config = dict(
    n_head=8,
    vocab_size=2048,
    norm_place='pre',
    rope_base=1730.0,
    attn_scale=0.177,
    init_std_o=0.0,
    init_std_up=0.0317,
    beta1=0.95,
    batch_tokens=32768,
    seq_len=1024,
    doc_mask=True,
)
Each number is 128 + 32 x the weight over the matrix's rms, rounded and kept within 0 to 255. Layers, rows and columns count from 0. Numbers have three digits each.

# layer 5 MLP down (transposed), 704x256, rms 0.0919, rows 399-413, columns 64-127
103129114120116080149129104112116130161170102175151119150075144083133114095133152181157143158120137139117156114146123138000121093133114120150076090143122157119140090113121121178084157156122153
094127132170142130141089073139141096165144126143095099092140077151158134055085128176170153052166114108133153163143053124000094148077155166130173129119187161140168153127144117109071154169097179
099085150155106128130193106142117192107116108057136117100090118169139137176176123090111037069113162170125100110089154138118144104100119090095131087073174170076066119153135122094117081135128116
065160145111186183122150156120191135133152121183089083097151104163157091172179124044101176115201125144173070162111115105155132131100114194140107109204143086169131140112159116084128139099104154
157127132173145044159122108234156115118147126120136095169150132161071176145124142103124185173086112086044079122113129155145089060148137122069079142085140099096134129093127164145148158075102194
164119123126099104117136139150143159083146158103141112104172098170080129118125119144125124153132128147090163103134079113173120152168198156159168146132076149143146083112104100143132096154109160
141164125162117154160118044064084105183125121183144053114087112083089100141121109139092116192145143102090147114117123120242138127089120155055122127139143111177130165052077138134122107132112208
067179137134138155105137152111145167091170209127142153123131153121110140089153100094140154155163118134165122178183098215180131176146100102107117160192137132190117107220110162114146151122182109
092158182073113204069105147099102110191111116144182106170115155101096109150191133107151132167110157126133085162129107186095132144113106124072109117116087163108163102104156136119098139084159154
196137149103129084149139146121148202106098170102105073094117130146105154146120119110090180152143154163126111086046156184177155094113112120164183170049137096074129106120102108190125134178150155
188111176096189068105145092088145110204157161115128142147125116141139108114150168192192098097125127159223105156093139123138145141147053140137121093124148123139175069121102148141109121134139181
159103151078126133169127195112133176151127163045140157089059090092111100169100103101161136161115135122170128102117163152073145106152085099139154176050063130158206120052155172088111122142061119
114111146196158115148100151114146161145133083108149125082124104095120106119246193107113126089101120145175152087153191155058163084158182128160076122104125126103109147113106133147078141151052105
160147127125118142114185083139127129120140110102165155145196169101144119087143082072143137127087112146129119140116117135000111126120138159101138143140100139146099110115124172115064136183131137
125115141071102156105129121220142141120149151113157096122141144163106145235167126124135168126175048123135203047093173075038147116126045115125138105137104153140134110104147104167161142102125128
# layer 5 MLP gate, 704x256, rms 0.095, rows 400-413, columns 64-127
183129189161145108184129107111144136142073105110148193178077114084157121089125128157111111172045172144145157147139188094094113112104143171124202156072130134124128110164093136106110089101076199
110104098124083101130133113075098074150132124144114162148136094086122141150075134140142205121113177109201098113124164114197151126115132159106167145103135108093172149141176154145082153093155183
108137143161124094091178093135133155072110136164093121130077075098087179161152091176095094173154124141101097111151167089172108080105073154124125187204108178088127146200099140150116176130120157
082078126139121100072061100180079150107115109205146130125144068174149108160160177135104146075108103169161188160123095162111110137106108124116106146052113154144163113146107148070138106105080162
069119135064104102146125107109122149110139167109149143162151104141121105153103141096119172172112099111155141098088121198136146103079108146162137092122084095041101148160113098127141116149099142
128136202118120132115095134129180181162143130114132069173155094163120151086100083132117097078080125106144184127179130104115151076136093101127089073109111133150053076131129123122133151080129146
096124141127130167123146162126103143133123121180134095096111147138119113133131117147108041131134162149099152113103174080115151155097111087120059116190099132133093133105122075166146152162170139
122156113125153096177121115105127138158099066120176121179107140138153097162084107148151134131147131127160162128113084189106147175101092179145101130137116117149147110127112131107149146124134166
147059113168088141112160133160142158171095151157111161150155162134114191128124088131156091112120117145127190129119123145157154111120142083102140165126128120145072068113163151165092105158129150
112123096159138142139089167143078123131138050189130111097144156144116099126056188135097136112200116108145129091073144128149121177196146140082193088103096101205167163098179115138112197124150174
093130182032158156117123142180084149093119130134151091109147123144160185152113108106169171134176184109142131098123139159084091135160076116114186161128111149166128114162111131149057129124131046
065152167118066191156147098100090162152192111092085137130103127101103154092145158185132119139087126193145096179103126154125067118161117114160098104095124133111120116095108084100119115143110114
143113105093140120128112112111178149130106124113123158102203112141126112107066139160101102087122169085125101078148166193142129177164126128062149099161151131162136132185064128106171081121090130
080125123142181103109151088156148107167122121160140122144097146078184142094157155198189164136107148114120074198151129156156139132109123163086108103120113171148175080108128152134098136107164143
# layer 5 MLP up, 704x256, rms 0.0939, rows 400-413, columns 64-127
127145163145137070120125081117109105163092135096149137116186144155118163191120103157191125124120063177158118196134125082120078115098162160146093182154159143097092080137143193135163093139091117
153107153158120147119071155071094087146165079113130148069124163097116102131123134157088119106168111101127149086174109122106151133118102208076150101196050069149138132123117109129123139129184193
114113132084120126084151165128126148172113096183149120161168165175077136108162163117130085097112094106139145104125138137094069179114106154080150108094186119100051121139161122165115102173096099
122156065103133099133093080142053177140130135120154087090127123143115139101142103126113058148068100078193145155190169158148138085159164101155111153157100083139183141126148132120125138173053111
082094116159078130099186179102112110156117134151155097145167105081118151140180156159142226128081099139121106074125128112140087167083132178089107085182184148134099137108114155142144123100131128
115055109136075147105230121112133085076137119131135153112093147084124098148089145111157123155080117178148098067145098115097146172099129146134138149176090152084162133121096087076184123112194142
137161137151077115137116155150198135159142136106150085119066141123140162117158144117071107109092150130126149095192129103100113099124125159121157100064140116170127173139092140148104144143037162
139173110125151120114129127107116117122157195141134141090085175138101163096087122141149116090120146121121157112094095127170104072116142151120138147100157140182152167157169113131127119171061153
116115152117145099113122146123144131223117089137134119168122117106163150120107100139124146090178103142130120196131139134102102172183119093123113136159161102109082145141191133120114060139159141
143162114139123082139175137140081119134106097118121107139128113103110147123193130138110107223122071167187103097168139112133102147135124077158139126099210095155025178104111141141212059055098104
093134097191102111086160126129184175099154130147132099110187076141101138102126107094099152104149151172095167107162168132088167098083161144159109184153161133186103173145117121085135144104154108
101142176140097134074187094101163151154141113156156118130122078077086160156165173150092154134180098117122122130110144114189167134138130063119113133211117093134166178143115093090177114093070125
151140033087130086140123158122195097159129089114144100195165102141135132061052105143132070102145165084150126153129142132126150163163151081109095072101194146130168113158058136137132050160149159
120114128130102132132143152138071171154157138121153108096108103129117152179102101191167126148196136158133151148121105098083119108131115130161105163153160090132100132116120156104177140079120187